Part of a small language model's weights: 10 layers.
Each number is 128 + 32 x the weight over its row's rms, rounded and kept within 0 to 255. Layers, rows and columns count from 0. Numbers have three digits each. The size before them is the row's rms in percent of the matrix's.

# layer 6 MLP gate, 512x256, rms 0.0685, rows 448-466, columns 0-255
101:138093127131100093083174126126095089107059112069165128140149180113159061124153127121102161098062137091131137147106167161127175153105078092159108133114189136158085173073112106166155118186141119102121178066151162103106171140150132059174124144147115122091103131111127125170121167047053120092112103095144103145037112114146141124131077167103161133162163117112079140124132085074078097110084122090126104187091119135137133126143149149155133147120170098144113084149099080135137180113088093125113118188130158183088125099132116076113178173137151183157142120116108045087127138161083076127115105140199125122135064147090144132124102093166077114124117085091142078054108122138091150109112079152163116134082131087094147119153063092154112126122154134137134165101100129156170147154100148
098:127181136103098101143096124114112066127122070079154169203128139134120148117131085122076086141111147123160144112147159124152105105137064143095059125137180086082145110133051107146072135151068168108150102107098129110121140096157170117150079137131139143116162087083132122138139137168161167153145097147194129152124103128091152152112145122154131088138140108103133113134079157161188115204070047118146192077118095095165111132169131103099144152114151139046137101108144168099103140140100076133055132159183124198194060165037095103124111172109123136098130125128119142137123134097156159111130172130115097156130183120135214084168121124152153152147089156102175105133116136123134101131097159087107077030103157116075156161106131128117177118113086143130120086110160123170135133149136103
108:099155115080145139132051116190139127164132108115129156120151175147163152132125159169178115172100142200176117134102152152112185089178069156145118135147131117090089141163131134102127140120149108156090144053200095120109128093108163162116134111122113150114123187081154118137050165077039166115129083085108131200107046126132107168168090142094131120158145114170101158117150130087106123118125108116152107132170096109101150186140195135113163114109103124145107103138094119208166084118138039135123120113098101152159138108189161124126091152114096162147134175181114145123106128153084054067134086123121107108059108090123133141133122099116056121144096156108193078084163150183094091105139170156134160129109146140170128115123122140109123174189170150090173156134142126132154105110107092
099:083101076186124156130100145183117078124095117135081164151183123178117180127099114113159159127132111153119167145151155172142114080157112124066099115155112157049072172179102067118163071105102149131151137114111190128136162104098142169132067130161101100155138154153134114145116114082155100098182078116171124134160129183100114110124136097156101124144107094123138125145184135109057042166148079155142151082128117141129131156168142094079120163151110164137114114095100113129162090101140157066127138147026095156139130129157159080098157102158109144135140082214139108122138165125043138144136126098124123121141129119082115163121118097115108155137103103128172062161173148135112102073126171150036127092093160136124137146160143149082104077123120108123136111168107169127025108121174111
105:119117163115099127135143096162085171089160132129158041180115133246123133099141184146168123154157112181088079124134051156117105096126069113118072170093134151145089088100143095062128119114162148114135149128121103094128176119139121163124041178099083152064151107109196078095169136145126187193104176117113106136132099126122151205133091099140159105106095108122120118184129135119140108148139069176090108131145160108157140131136198148095077118106141132155147235115140166120199117125139086114144168139148084119049126141183140138138118157113082094111134106063178161103086133155093153121127115122128147141129127157129119120092094173171113156101142112070140130104167157112087117153126132134078180138062122136130123142108135155144132122156152126159156092124117160177130096100149143
091:155180116147110089095120149094135143112218079130088104135207115098150141127182153096064183151135100145103125140077141138145138136139135153098088136128122088146128125081125119128179080169157139115119144120126080119153102172073155145082113131126139103100082118124167115132213102179091136108089120152127122107156191116197123171085107098176139142144134140152097136138134121094166175142095113145133108099150176151084222077098131113163138108151065166115183112153127103141139114084180104130175072134155105113106160112144162150148111147086184119082146112129117062157180164112088143147093098126125134120105123071172069090174091162124102144079099187086106117181127099139140146134086116170093154130095142059132106127156112126133113080147111103211045118098122103132181106158067139
104:083152119152053122167191112091126124106154131135062092130152145142122133191119146147103143106129124128070128197066111107181073091167174156171075104100139151096115127158142119110191142137153158118130161152122110079185111150146128120088114151177163163123134095106168182144159163122074102153151142106078067124172191156082125122152128159109140169178133165077111117148142161163152150174125167148117129135165136110108195129219164094073151137090160140153173125092092149140065115107135139116177144111131121166137096123078106102178108099183130129103161137061148123128135144140155170166123109153207097089129113129147149091106110189122122096092134127066162117127123089086144196071104054083087147067116090126140134099162114145121135161095116134175123098143160111174103160082139140
097:081083085137127114121118133083115189115124088096134161095110178062111115087171114144095137189162116086145095149107098099169151110094165168096183147097106140083097212141111198169151143186127133156133107202164129152142119119134143109074151134126115147128117130137117138124138186083109127111141112072175203058086145119057086124159098090187143130110090136129156145188160164148144156054163063108139129147128100110155127134113150091143091149144113142136143121139119099057065129085169123136162119152116148102114101144086170111135139091130147128221145121127176106125103145124172123190158090143083119136117107107106105180072159121210133119192131092100143140097189121100103109139139036087152111120097113117132076139119097119135108142105146133114173128091093147078125093102170106
093:111161075118178103171135104113147173068132163152063136076123124128158183149215150156180110187147101127154131098103134135151153101133126171148154031142119121122154143167127134125156139088096103115136192121111145112134089203085206088203149082150120095169172157154130147117156139139123126172137130124155184133120113165131102082140065148127116128121090050163092129144131121120098110090168058108132129152051186112073161128094101104155182116113043140092136130079133109104107128128128193112102159071075115155144157116111142171110113131195190118129141048149105147151148114142150148147103129129094118092131145108171134159150148140166132106133136105138147184132168087166173106109088125113121160123161085154128113131105150083120102097062185097097127118133134130176127177156091110
103:160093121112119144158147130153091137157189118122176136162190108124095124062133088146135106102173122146083116108124087117120135082151104167107147109098171117114125169156115127162135071125097146150107124134170168150144107138126065184084079128142094163136121104139106168134066112073122106100170104105136101172150153100105191099126127150156188147155129131162147143180169116111123120130182169204092143125160125127114138098177220189128118165155150165116088173130114174125137133069189129092151093111098155122142056137111169132160150128107126107077135102212135155209132130165079139125168116153105101062086103086132161081114117162106151135122105126173086115172175103128147141067153080124113177149128164187109149105135065175152104132149168137107140091120191092179195090099124085
099:111097207183078115105129091115082175115176124111142083175131157109104139140161142117090108101120026181129049139137144157107158115137111094147147128129082113188132160131167103138153150227139160166152158077092099110088121118074127096086124083150110127141030138118105139141202131172121174130118090130157142102142111084147157075125171133111207175197143105127193106149131129148125097083170142160134146105160102135143106127096139150143137111149123133138132064133088094124148127111128098079117126101144140109122114072119116172116178098123111092158113193130152120130102152141112119097184088156131131115121111104115148135155127175143104085155080125151134184110121135136142190151099128135071087092169106131147094078142102097108110108141105139139173079043125062164070188114090094
106:110180091158083126153164158119083087080134119156140220137140181144141117128094104138109199151160106125147145143110118151155125081116155146164109150148045131173154175164117130149127112124065161126151106178148188123099156139107187138186114037114092142103120076059174180115158110154117171133113141105123167190131122112106142127173106122138135120136158153195107082181142173129141095137115126105092182076130124132122097126159156152138112062131146145148112076082149127152204108161117102135171073162121138080121091135165130116206116133126136168070183166082102075127149105160128112142135133141130105056193123124129204169142099130120165114143151112134074067180141116136110105138152056156107107129112155064109104176145101102119123148162096132151162144128131090121113166071114124
099:134090120213105122147106071169136088099111073134088101097100171114144142121156137120137205116130161140135134105144116132139133148141107121111063120159126133127128089232122110129146121176173102086197105157121125174167100094096140140113110133120090090114101125100118140106132129164123133049085095110164103127085184122139110189113105142145131119188134083102182144130199166070115133111142123107110163121120129130138127143059129081169135092119127096153085128062102084156166122114086100101163000073135043124147107160153136125126145133084132137074100144151107093061112157115133143144116186135111126133091129125109147092097109109113111073135113078059190164109153148141102082111157112202137093139106177140116068121130110156129142165121149132121089124147116087152200083148087109
106:133143141076142110135200163135150080146169140121089115136127053154093080099106148191128156076162155074138127143097128175130139130096158174154117093094116092123101136140111073177145163144131087127087193103132123090113153150135142113070049172125121103099085140157134108151164153194108122164149120094104107187140151147071134114153114121095153090163053134143178111165148156166144104102101074166162083191075119080088122142144175151097084097123122120161165107135139140168167115162132140145164155127119184102129101107100082121085090141147059111135142170120116124077085039146097137125141101124136060110158130206150113156136167159136161115106113159091055141090174158138102122099169131143103204128172136152126083114056143162177153122110187127130163121141118110125140176116099141
101:115190051135095126106144156106120147118190137110110115149167095137117110122137107137157115111148103138089122140125103089145139108178076170118157150039142120102144198149122097108119088135096128102101143109157150094044154169138155154129137111124082132090164131137139167088150104126105136102105155133206174153127140179120061169176180100193140120088072158145191134130084124136085060127137137057177135124132094139095133101173163116134116127190159105142082101167138139135112085123100089086186095182154084158076135135122149103132121127154150137122107157142143137168136156148147184161157118219129145145155075151096169112119144136112150166100217176181101148125100145178142170067202178139099155172123091091135103064119135128176079145127152133136152117130098159141146161099110161
100:087173163175157159088116139199175120067106125124139149166165076104158132165037111135106163105129172146127095124090136164096133119096076151090153098170084133150082127186158115172102149156146143138104099147149050104075148202145148118145125119066179055099174117100156177169115193175117164157095175103125133150166149090105139181147130122118117164093079093112098137146137092123157110131143115100149150120167105129094143178134098101115132125090158127118122094109141144086142085133109106166113077158142103134128100129125151156173139127119091159192134166066197102106132123135110125079119097080143188099112141092073176149072099062078136132109166114106137133120173158147096104153142116176165149088101084104129156118115125167085131090152116122115195151126188073112121156088119196
104:100114166133135077137148061131138160083163155101216134153180200104165110047064133138114113093105119139107122128071133114106086073139170191118150124113146162099123168156110140097164135124112150150119128122095123153156151135158141070117054114156145127114144172110125155194127104133112129134142082096155117192098127116080083096093135115112174136115131136154202146177099083087058114167160132145127080094087144071132140086137148090172108161121152162138113183092115210108093150170143150106135101114121149112149122089114071093124186048109104095132105178162118109121126081147138177089182088167164119124155100171126127129141197104191121067126155079148087120073124128199136156123145097163097108128079148128122100143079126161166087148124161129127143094107120125127126106098171173
104:123117094080136108087141151154103126123127133175110079141162138140116121106158147141127085175137089093156195176093133139138106115179105214165146174115070127110127145120073105110172148151069131163060105119187114142141168134124166104096084138166134098161085157129106126110183157176152113075082129097174136157145164093137114121140151105172075191146099131152186151142121179153126113157054129105106166137124187104066174121105114129138108114175073098137087133104138110185043101097178155165150142160147086158104174110104099077129170119121160122096088124114123131120089119103084162097132148166141149116114127107105102088123145148087082129158063127169170088128089065149148142098071138162180105114097090084095181136119087176105102135150122189131061158206127151140139141165143135
101:080150075110118178119106120109144096118071154162142143158134159143025145074109083163143171075085099121110114159083083175129089089098080103102122086113114175118089084133073183085115093172120156143104138090152172072122134114144145113132109115108119125168114100102147165169155136151125184177114083131224106113147112150126099144155164167173194120128069125140162114162118089118115156090126132146120126101078108166149128125174130079161167134114101091132161170147172194106110097072129157053126139139155159144135140153044136145099142122113105092140186202170123155177087150137121123151119116134089142111182152130156093103119122099158067167161080073093199157073137117080111139136157160152134132098129186132090096119077123130119159129123119126119128084077149085152115154093140149
# layer 6 MLP up, 512x256, rms 0.0721, rows 448-465, columns 0-255
101:136152095208131154130072095124161158099146129160164124129080139204145151113187180119186127179140177124121121166094101106171093105106142143141175078127108119139141116113103131104092106127099121093123080164100069090139042174166125178147117109097098135078153112128086176169129114144130101109123186131092079087190161131101136122081160146159133106091112148195135117089196173141125104157123115152180141091131085116128084049129136076115139104145113128152118134142148080070100118102155177140138132087121125060096138144188151190132084048096140087126167126144113153184132132117147140157137115123102098087086106138113147108132108081170130180094109205120170144151143068054145134146145149123102085150181130141199129131100174136126097124168127098139126121088147117081176118162145078
091:066150115144079131111129129137147191168173128145114154137114118096122148134136116170174051134106154140143028165127119197106125124137119201149139084095107130106109177139152154082089101154173142139173128105143101145116121121108107117168126142103147118153078115134104220109131096138165091135144052110101168132116194094136162091133137100125149093165080101104101150127113135143100083104089103096161105115155119087119077115214090064178147143130122107122133118105097170180057151073133165155124148181132103154102071092102109087142126169081152097136114135148154126095160145101151123113185102164114088135162141081093155127099126132133092155122126156108118079166127086046120109154139176145175106083138091153154155151065120122147213111073098152076146143075137064118130122079172134
105:164156160109087118138130091062129132091129091169155147135107104095115100145149180072145149164111144150146064076099128123105164138076105073134091092141154175118125121121163205131139089120090140177117130110157071133160123117114129134118146094133062134135165105185058152096103122131107177138106097140149110101123142084089077147119161123129141128122109158193158173068112146104083085117082113142089060119124104090071076130172159119140134077143174158149148092136210068111076131142138146191147117109136130133126103101087111117128154048159127111139183167108165183151092170123096139106160162120051118160141067127118131153130143099169165045160100129100127092092140120078165102160090122118145172178112152129061115095122129203155106158108094115097079150112180163138139130097170126
094:079107141068099128110076113146090093175070117127169174157131091093142105109135208080148175116163134114132123028151094127151180143157129171065114108137112150117106136124127104114123058162069137083121089095166082112120106136153129077123171085117081151120112166097143110147161113103083175041155068155152145125124142130129100110178166131122121096105129148154135190143182138085111153126114167147081146154115126057137100101150151186166090175217113154082153136075133137119152102124181132130173158148130124142130126132114083120134079066123177140144102174109094104146122110108116162156148119127232120105111155109161142148119087144118106105122106159166131124087084116141142107058105122150117134071105098137075103149092102122119123172079096170150139187125069146129100182080116110
099:158107118163109135177150094090116079170127176140102125136112112128075128074169170081109135072099111079135176122139132164141148091139117089140067147191116124122167123158177110121130141155161161159137155147125103135135090086124113107130103147142061179127090140126206099117083128090078085121155097123135153102130143148178090176072109106114158110110204121140147107140168174173152084125090125178093134192136082106144146152128166156130137167106075116166117126146105131174113160097085059117104095062111151137139051166134133160140095101080129119115073142075151118082089110174096123104079128070114116108118127144119166182120181117096114133202150086150075131175107147113138133107100155117093153066093182100105147143076147087145152207153181117118120176100109162095126160093108058
086:103130068130158147173187118073215134144121144157085147122171150171167129078131147152164104152118135124087103195117195128141108143065156097151077127082164135135132120128106100116177027115110162135175142172144147164099111125105121126160152106111177171134149152124106142164146103117120112117124194153110094119106064141109129114166065128147166091078106113084098180157169119107185120151105117132115119083062121097181112168097112118136088099107184122147115070105072138057169108116155121106198078127138150124112079166104113127149069144150128121146124127091093080078166129178111090139085120108125104180135086114156146160087112096097107126155125147150128112136082091138179127163077100103198089116079190072159115137097138073121122108100148130166111133118089152209133135110135142
103:151155155079100158108136203162190116135157135111075166174145146123120113137115103109142155112114138174111108067125189090148164127131093154160089153114154086149121146098145126155156113157113082143142195116111123116093090164149135126125080064168125130083123123098083094146105192120157111147190085106113180127133158167151196140128171104131114127151142093160099075117133162131115136168137132166108185116077152145061154124172152146176104101170166130170125130109118128104114149226112140084163183103146165082115183168093129159117103117112087121115112094093146145121144149099138089125141150047113078118103119108135065170163132125126112132088105129089113102014095137141046091148102137143141113094164162123129208118131134186103127172103097156111112115180132082152096180075085162
100:109108153127120113102048041085119103180128145110157139112100147107141114099120085124107087132078149098081121114124081119151117170125138149170133119178134084124088177097090144094190080189141105100097066167084132085141125098069122079133148086069102134147106139094133140097120131123150139099146110126105112061090147118124184185144117080134113118144112147139149120231158133105073131134134050064102152143120136121120073146078117155161108145113171079130122165093125113083103111125171105168156129166103168128049106146109176097165141075114117160222114172123153138077122183163168119136128127122128119138118115118120095182124144141177108121128140149099098152075173157097127113105141106131177117147072131086131088209171118104071130101081111130174113125092087173087118112091150092
085:091073145154049079156122154133035075127117083138100117114186167128146175058131096071136142111050130096109152178109141140140120178121153100097123117134121127098136150110083149173135097117207079077155106120115101147144109118100129191141148126131114138101109058097145140132118083084156163074137178146162110117131142119146143195023164060106135121134188133084106078135165096119050180140152177116116151148113122129100107140102134067122137118137137129119110092123102106148102136144096109147160151139146127154117107134150156140189152143101121167146070162088112072127143207090138176204110131142106144129146092073102163079107119133119098134112099160110168057144098191163120102101108159173095137112143151152114157122170162129091083194151125138145145117142116143140117104144178113
112:103156113163073166097094161078092141128147128158142116170112146170049096119069143157162176085130088115125144137077127118145168128072130099124192131168082074190104140110190131106109137118145127175104147097132113137136147061100107099111137156127132136161075112087106118071138182159137138171123186091168133114102181100130075124124108133163115155188138087097164153178080193166201133186105116126096166137126085134127132031169132096154149118066119136136206101143126120100123119184117144132147107087149100128171077147100121136150063138102127129062172130145130138156165133127171180075131207107092119101154139126063170114144125098112131056145150139123156168063128112069127121116113168140152109099109107134116128114150115124122137134225092125150125136172132109157151147155119139
097:156129113097172203177182145119119179125115126152092096138103164126163142109161074119157099166130106127191148144121077157105162121117098175132126142078093114130145129077113097128112084096124145064148108140125144200097196106155146088198150104139109176127070081123105154144155163138145079160158118146130191130122092109114135114176148134115177131130146162163113091120104145133093106155182140114124123080205147124129094116143147127139109120131153087060111157151093114120158118140130076091181133085107126117139094135110105117138131166125124132077171109110157110203129146180155157103148165070107143162142080114143142172144111188129173149137136082154129141161188076086217179078121156112199121155114059127193145078107117069055178142094131158159135156092147066165101154142136115
098:123095160108131141099132104124076096141105091178119084117147181135163094073109154102135152079210128109135173077120121179144144129147128103093139181113166116125137125131123145143131126101071162119127123122107145153134142110134091105090148124149107118092091092083105131096121121129129182142146086131174184115082121136109127076132130167158152129130107130092116172180173132139195182099144111097138121097065168159096079091102133127146176102068130123144119186082138157045053127091100073154141171161151166112167098199122104116088158120074138145121124153094106078112059108087154159076117133179088106115120109105127142079175095075141112057108118199138141113127072124149131068137100138096148119170071197153100134144130140097086097178106123142187035140104139189118142102146098155
092:145129165071131168075181103116124097067119135138138116126126145109144151132133134140108090102131104111160182107179148089155094126112145136166121159117142146113102111102111161139151103164152120103169129131119137099138181126179116121105154114110106100181135149138010139115124111131163124110101157108125172168170122141119151091129086101112116191089142150114141082139135163171173094100153109070092070062164157130060145106107148133086144181113178163133060165138179136128161112140138125107124148234138184155132155104157138138113203074161147114113114094116115141097131116139130107161095132173077107146191074114141094136129136164115070144166114172179100149130158169087129176183166144079202108180137099161100067119155137088136112146204100173106139065168123133081127072153066109
106:097121188106154122139172142093123086073102174115146123161120110162139105141099124075166163098142151094136217144105148188179118122101191098068101107168069122124136149109045127144111124097138129151140151178158159176115129130133162095115129119088058101118156084182168106089130146161144127137155148125131127184067095128108155133161155187140142091201091178113132155123122160135107106138122078142114180158062119107093151178127137174098138078135104117164149114162133163189134135151100148112153155130106092148094171079067128143082121119153058205201168119180120201111080119160172100090120153087143110121169141179140113104152151108116190098132121142088124153114080159138099094083112102124141155157111187091104121166133104164167186146116107128137113146112131069146163114083140161
098:122087158120132105109115187176131149128126117171138104106095174133128155115121125113134200108140143135170143129105094156069138140135093141141108153181171111113053118177120107161108103091070111144105084153155122135152120146138233169167112093131156126143141146185102163123150069128177136053117098141168097136095093111103137083097109137085125087157124085087107153176156150173138158128140043140135092174066149143205191120157073126128149126116107135100194127132126111105155077162178130181122153126125184113146128111123089152124051091094160182126159124110129097080126184090102162124071135126120163141103144100106135149163119105125122146158108131129185130077065133082114090179146145132176177108123094120151147078128094167052045112141165134063125074137133092128145125146145154
097:107119115156130150154121163138141124096121161110157125211142172118197128073095138117129150119125167084107052151086099105145175127105158118146148111166073206153093126145125070125143128102124155073083120117129124124152169103135096124179121165146165104160133128104111121126108100151119168172122146118173149146102143117098113128147150139071120085117117099128087129111206128109146183176171165078145063102091083100160168120136131110100175129110089123159145148125121124113141083118128067085168149129183159141114100133138094078076111127166070164169165089158146107106145111088121142098103073182196145138151178151155143137088144111093117187206147144129125086038105129091012117097099159172097094111117093091093112118133087082146118112183154164176133102172111075161151142128147152
133:143095172160144162148167076112130113069103139132150072161162144153127161039069141099105126096107133131116174154151140212161068123136225097179160131167100083070151153120124164109160195105118087111113113196124106149177145132155072101114125104103155133128177099119128103141106091167130125070105057154094092171131094133150092063109204117069166155089180181135194112171126115065079141174094126162110160114128120109156124118061100153194155148112140141114110138109124160126094153173106163099143128140121126103125156097105088108173150114105117117114155174149135108113189130141109106107105133087136179190172112140130137096114125150146105093084137134164139097159122191181159191113151150156120099140092140127136119133104127121129138160115164136158060117169113113089078100170141117
103:110178071082127100127123139085100133084131197103085130207100135106181159102166151120135122132113148086103153113100156173151117139092168133091152121120100125133165172075121091179108136179146146192117158161186144144170151216129119134122136066180085172114106083095093079167118135087136076154069161136084122073124110096137146101140143140136109135120144121135135149164134167136080112168144087115176138115079078123062097107113198124140074098113141132102119178135080154178093123125147199184138140153114147168175122112130160080096126104094114083106103116155139093099136135148123094064113090166146144169125114166150155148141139175112135164152115120196084101148163091185087172188117109132114102157126057123085154177119073107103122170129164180119094165169157156134127120160153170
# layer 6 MLP down (transposed), 512x256, rms 0.0669, rows 448-465, columns 0-255
099:158153142112182163097130108133097139125111159134132119175040150119140073089127132084093074099104099171128110157098119132097144073098129115164177110128144166082080130149208138105109136149164089102082079130138139139139186126157114151095043099140086212211109200109137080190162121156094124147081144084158152158110109122119076101160117107132084148122080127131143123146141096095175041174198156086173071182097161115166137153145133187136067089141133138098094136102126140158106143117090098152180085146109134181151147085127168155131097137098104082113124088061137158132160091145105127112142130113101097096175108092182072130118124165126130133080115096105091127120130085091121157122149131113134178145204125134158126114106154115084132147107140124098169149153082129154114107165087110
094:124100121118173089118088173119077073098117161125088131141125093131124092113096132092131142164120086187123164110064161089186120185099131177158112144170146185119152108108130104145113146129113130110092144090080074119146132178174190224144115105149055103141214138159122089162073163146088141138078112191094095124107161151097124196160103161112101130119113123149099107112102138111190189132109122173087157132108105141103145105140180204119098096151091143085104135160181105108154121146123085165157166088096151140084141108117081101118129107109100135120143122165104150109096133162100075145095169142129121164076128071126145172187174129150121084135174146113128071163114154175158109131083108106097117135109185112076087139106159127144102130154124083152079104157080192158076138106117077
108:129137114136066075160150129108125098172108150115090189150179105116119118044192059172157134085152138132129135120118130149101104165155134146140148104045078161082155114107094127131136112109142144095150122084120161110130117139160110158105157095161168147238100111150110147086166094128117204094137132169161160181188138072102174052109086145135137111149154085117102163170066108159188074125132166117147155089116175155133120108084086072149130157112147135136086138141122123133140144132128133139155098128190187107172138130175181170169162164160121121183114099132132131179160125135155106127105122148153185150165184152103126123141134144094129110131164077097108096049085140169133166157118161106111119066102188123136145114180110059117161142152115162070091146134091144131166096127115095
099:122072117135108129190135097147122115091099131161136114071141140129141138096155058067158131113109114114159166094126129107092077102091113130176112117117125127136118176196135161125097137131073162086136102181125146119131122102109095155137102165114084108123132168068113110128175152121202125186097169138055078078131097133068171161128137150138130100079164136135165027136148120163119067119098115121147188090174196124073140161108141126179151122163166140161136139105146092160113112158118168132095078123156084187140161106117134183140100114120115164152146112160060084179108143126183178116124146067080122136076140112113105109152111132148113103110124110085137145161070144059143101102173164143157079111094133145110118142076097116168156146102182074121103065110100081108127213167144127
104:093088087080189136149121123110100092114113127077121118126115174075219122125076112162150140161156160161191172128161134101141150071138102159119150157117115086142121131107108181137215115044083103176080151087128147122106179140127102128118146134125130105093136154105106167134106126099246119134107143152085162119182137122111136127182142143068110110158125126125136126132151099115132176131156127133119132117132108104091109176146097172139113091083127197123092106119148118107088108138120194141108192171119147129188148117136131126079167169142168140134161108195099100138140103118165087165165112053201130097111142113161107132162103139137120120186124213168142097147125129112129146160163102159117043155143097161112137186104061120156142133165111160182105065143115076067150149123125128
093:106123131078133153085079107161098112095145082098148101113065129100156105157086153173136195058124148179067167063133111139132113100175148095087097134170087122072107179119143161113074163138111118133135171106103142076178162103180123130130027096221126117082142076131116087081140178124087162136119109142142133103144125130184113096103130149108156174129086090161124123150111131164140135086142136124128105138102099191128109106120105166117140125165122116126122114176111020135112099112063120133164168121148155156090134083148172054036132121076089150127162089096126155174146141109137090127133063143177154094094144125134100089109122141114107082170130135131098159094137190114109140194082150082085092137112107113135139160128105094127135149128160136119173081107104159102103154101096134
107:085161120127122107123116099176132088109131149127103156127134101154123113139093078098113147152140082109131167148167088105137163115084145010141125131110177113117180154173138170106103200155115146188132088145168161110184184116199169118095131180097148101139192175127115153054153118103111093091113089076139058168154137176147109079108134143152133140123137075101128129129101135179119141091177089119112122149163110147191144106195130181136133140119110106138145053123106170186121117131051176137128058170110137084165079128107152092093107119132077145170131205130158115141166152171114069151114092128112112149156107161061099163145150173122092125144085103124099183103142106137171130117123123164130151147094147147151219115099126166110104115145103150143117118130123079128123168150078155
097:105148111093197100140160150182037111111160123148092112118107125084132140123098138171161123123114134110130104119108130185148082186142084110161109087116061146086159106159093181108160164079152123106132129094118098182127110124126139115124181098126135112070179148125112111081121076146164113162109147151117143153106109187069100057115095103163031155093178129125171122126194113075163096145072123134207147116155168106138088129184136103170113081071137120152140082151117075152154135114157115141105140120161078096154132090170128098146151139175107118040138164116129066085136146092165091115116142128105112164152129114098093130128126088127116118125076158176110149114161151159113105102150109072089057180109163183146105178153135097151185152130120139119195128161139180104104174143115122
090:120156136105215139152144137130103118095143175151169173177098143153091134149130102077138129187105141127093054104169148101099100024134174081148182184090177102100110097181101169108167170081088159153115145128094158149107132142135146103142151132115136149126136173104121086102102104162063131176101092103108145105159099144056107146150082136170125104121119109108120149144090139117176164111132124147146109086114093145110093114142161078089115117130140144116154143177152184067161136145154168099084118067095132099191150107117117142069101123149149143169122136118121186133146119156115091124129132142147135110145168112120120204144121126140129146143197092100072156142142068055181110106215067077145098092203114121121090164054127126171138106121164080090116118158159143154086152135110137
113:193171140136118137128203154126109082115132125075145197126118122132081108153175119141126095113197148132141176126161085188120095117181066135096176129093091199129142102201142130148156136124145166113151112165137119113141119214130165118071168193107094127136128120123113125114143104130153182139120172150068133189100114136153047132136118101077143099122087143156198131149196127140142114170104124068133122100121097080099128138125138142099155125115067090146075168139105166138096142159157087119082111157129127153086159125148134152124125079103080101138057142166135131145121098111105119104070092111178127101113163098051069070118153159122148169124120100118114148126124131149086146119111107110172158173130141078127160161144131140118112117120197049034132121151113155116136092152069178
101:143053053138121075112133103139161156095074138114165136137142058110105146173124148096137207127136140145143104097118140171113158052115170145129120147116168117128122114120114097088130190062155088083148133156100075071187125133148158106134153148136170180069142111194097104124097195087077095165155059101110083103158105201129177131080150161124092133133060103125132171150118149140144100162093165103159119151077130109112130101187099162157127146143071153176118128130165165130105171081091145140097149110105175088117134146145146134119138152120119106114102194131126129126092101136118158180188081145123168098120111106144149148117107084116102130139103149112098185085122162107099075165167159151053111171164161134105124201131100105090138149152167150124105107175123189120092114143184097
102:112160058124159109119126149111071116149091209119165196148153102154092127144098102150137109192123088109090102164152131078149114124101102176159143110143104138116106118099147112158086096091151125135098107103165117124138064153129121133103176193104165141132180168114158099153087134121164074092139174143141127113154122102172123079145098097131094162080165151106105087108128124167066115147152135130210105103134071128148101116161135097141106110161105122112163119146186121175159081141110124132193134112118042135131186156097115111154139089108133109137155161133130118125107212088073097173142112168157136094103109181101077108119158130139152136102174114141172159187221140117143150129116128150019169110148126138118128150088192115232135071136154115098110113159168088110157124155108121
095:179150110151087141149112132150164097143123134157113184103145122153103143133108121162098101106054137130093106158072162157165099084138121169098157108193099122124154159195108131141073103181094113160074091087171116166185092119108123134155161134153080072091163110078149127132129135151112145104182158186159075103095198139140046121167122131117141102182138108166134146154163131099100161134121148157173176196139089098163151133150070134136120077162152124097156107116119142143095155088135124118104094074111103130129115110164110142115142198122124087160143157114203186182116109141094125103138120130116179075183098129178132103111131063119098112138164077083174149144074102150107133111115176185049148078108197105094139178085168139094135079091174097153137154123134109156116164149124133
103:120151148161061171191113104143105210183122136187100127084188081117125123154131097158106081149079146163113131184114102049116113109120115113145140085121111152108162126121113048121134092158110114134125095163128097151093153121177115108136088110200134124088122162133125107093154084121095133131127139083161122223170111094105088124142151134156142143103159102194109124105133128123143136172147149160159075126175155147128105115142109142163152101148161116150115149177105158085141112126136111151154142086202132105119112156184151141158132077133135116123171198070108133164104142126155121159124126080134163152097164060168144093103153152158113116181096220160149166162130182199172097144157096155175176110106097082152166110196162110105161118110090123135104108184133098093143129117202075
098:140100127183152141176181120099090127132083120161151134122100109103085140109130119074105136133149137118101153122120103098083122131107109139106128107105099140106032145150109142113135096179119104148169172145114131157195112137063150101141100163140086157102061113192093131174142146177099051196205164140074065120137075140168178078115147124172114104209194208092160124151142158118117156102118084174152085128130061163070104168157151144113156118145146143103141142075175100123142143174094178137139085115113121160147148145155092118119106189122080134149126116119138149136129158138139135160099124084105102120136120106159114185093097087197108148104184123142198088156136156124094193119079130139118109085078122147108065169130145134094117107135091146117072157168089131121135162078136111
100:176161099117104131097139101128144076137182070055132132103130137158089086197159111099123102123136134159133140175080156133114123078138118130090090131116115159098092214122160191101118107134158143091124124137123140149107149134158148159129184131118127137059165172142135163128192091072114112059114104086122093090144150122072138113153126130118151127137117115118145110147146194096042082111054175157136155125162173149154053097111125175133143162148100131080163129113118118108103129081105143145072159160087122155156139105093109163055168182092148157114101176170116156150160144121143185106111160179126101128147177139126097061164118150168120142185115071162130076146151133146184094115110122115155163200082168147179093121105146150105094121119174116133094080057058144127125121117124104
107:149142156136181089074109143135154130129099131171127124097122228091156170134129126089125134100130153102150128203144079136160059168096184143123153108122083130086134115122100218071124160170136113104170120134121137111157097088099124143098095206142163125107138219117086124160109182082102127177067109210140156155079147149140165153138131099087089145076135095141146074098173149157153103145129144130145142107113127072156131070082109121152125130154112172086127189126115181148099128130123101100115110124123087068106085112113138155171143117180081117127130213128096136093092115131122127143169125096142102152136140123150117095089128073173096120090134110118089144096146149144122180128115134106117087102123154085114102075096180146125094163089124052159178125145117122109031123193124103
105:069131108199153074145104093128099150113176123144136123089101194162157129103093137146118102198147093124122114107166158140095158113150121114123129130095155169162099097166089120077128146144169122122178183129082083122130151108155139165137109133115127167080092123095064150057204127121085142087155171106155125145081130132214143143172127096151077165136100097074136168084142131123114168077084131143075154088130196146144112151109142122096104125111074096162099143101099097109111167154103143163176146095121135114164145140151105119068176208161099221144127127149097091175161099126188144090124101133105129144120136116115104110097100096169112111125123151163188181141120143136136077105090115175106097049186130120176132099147197141155127071166120156167124123130094174158125099097083108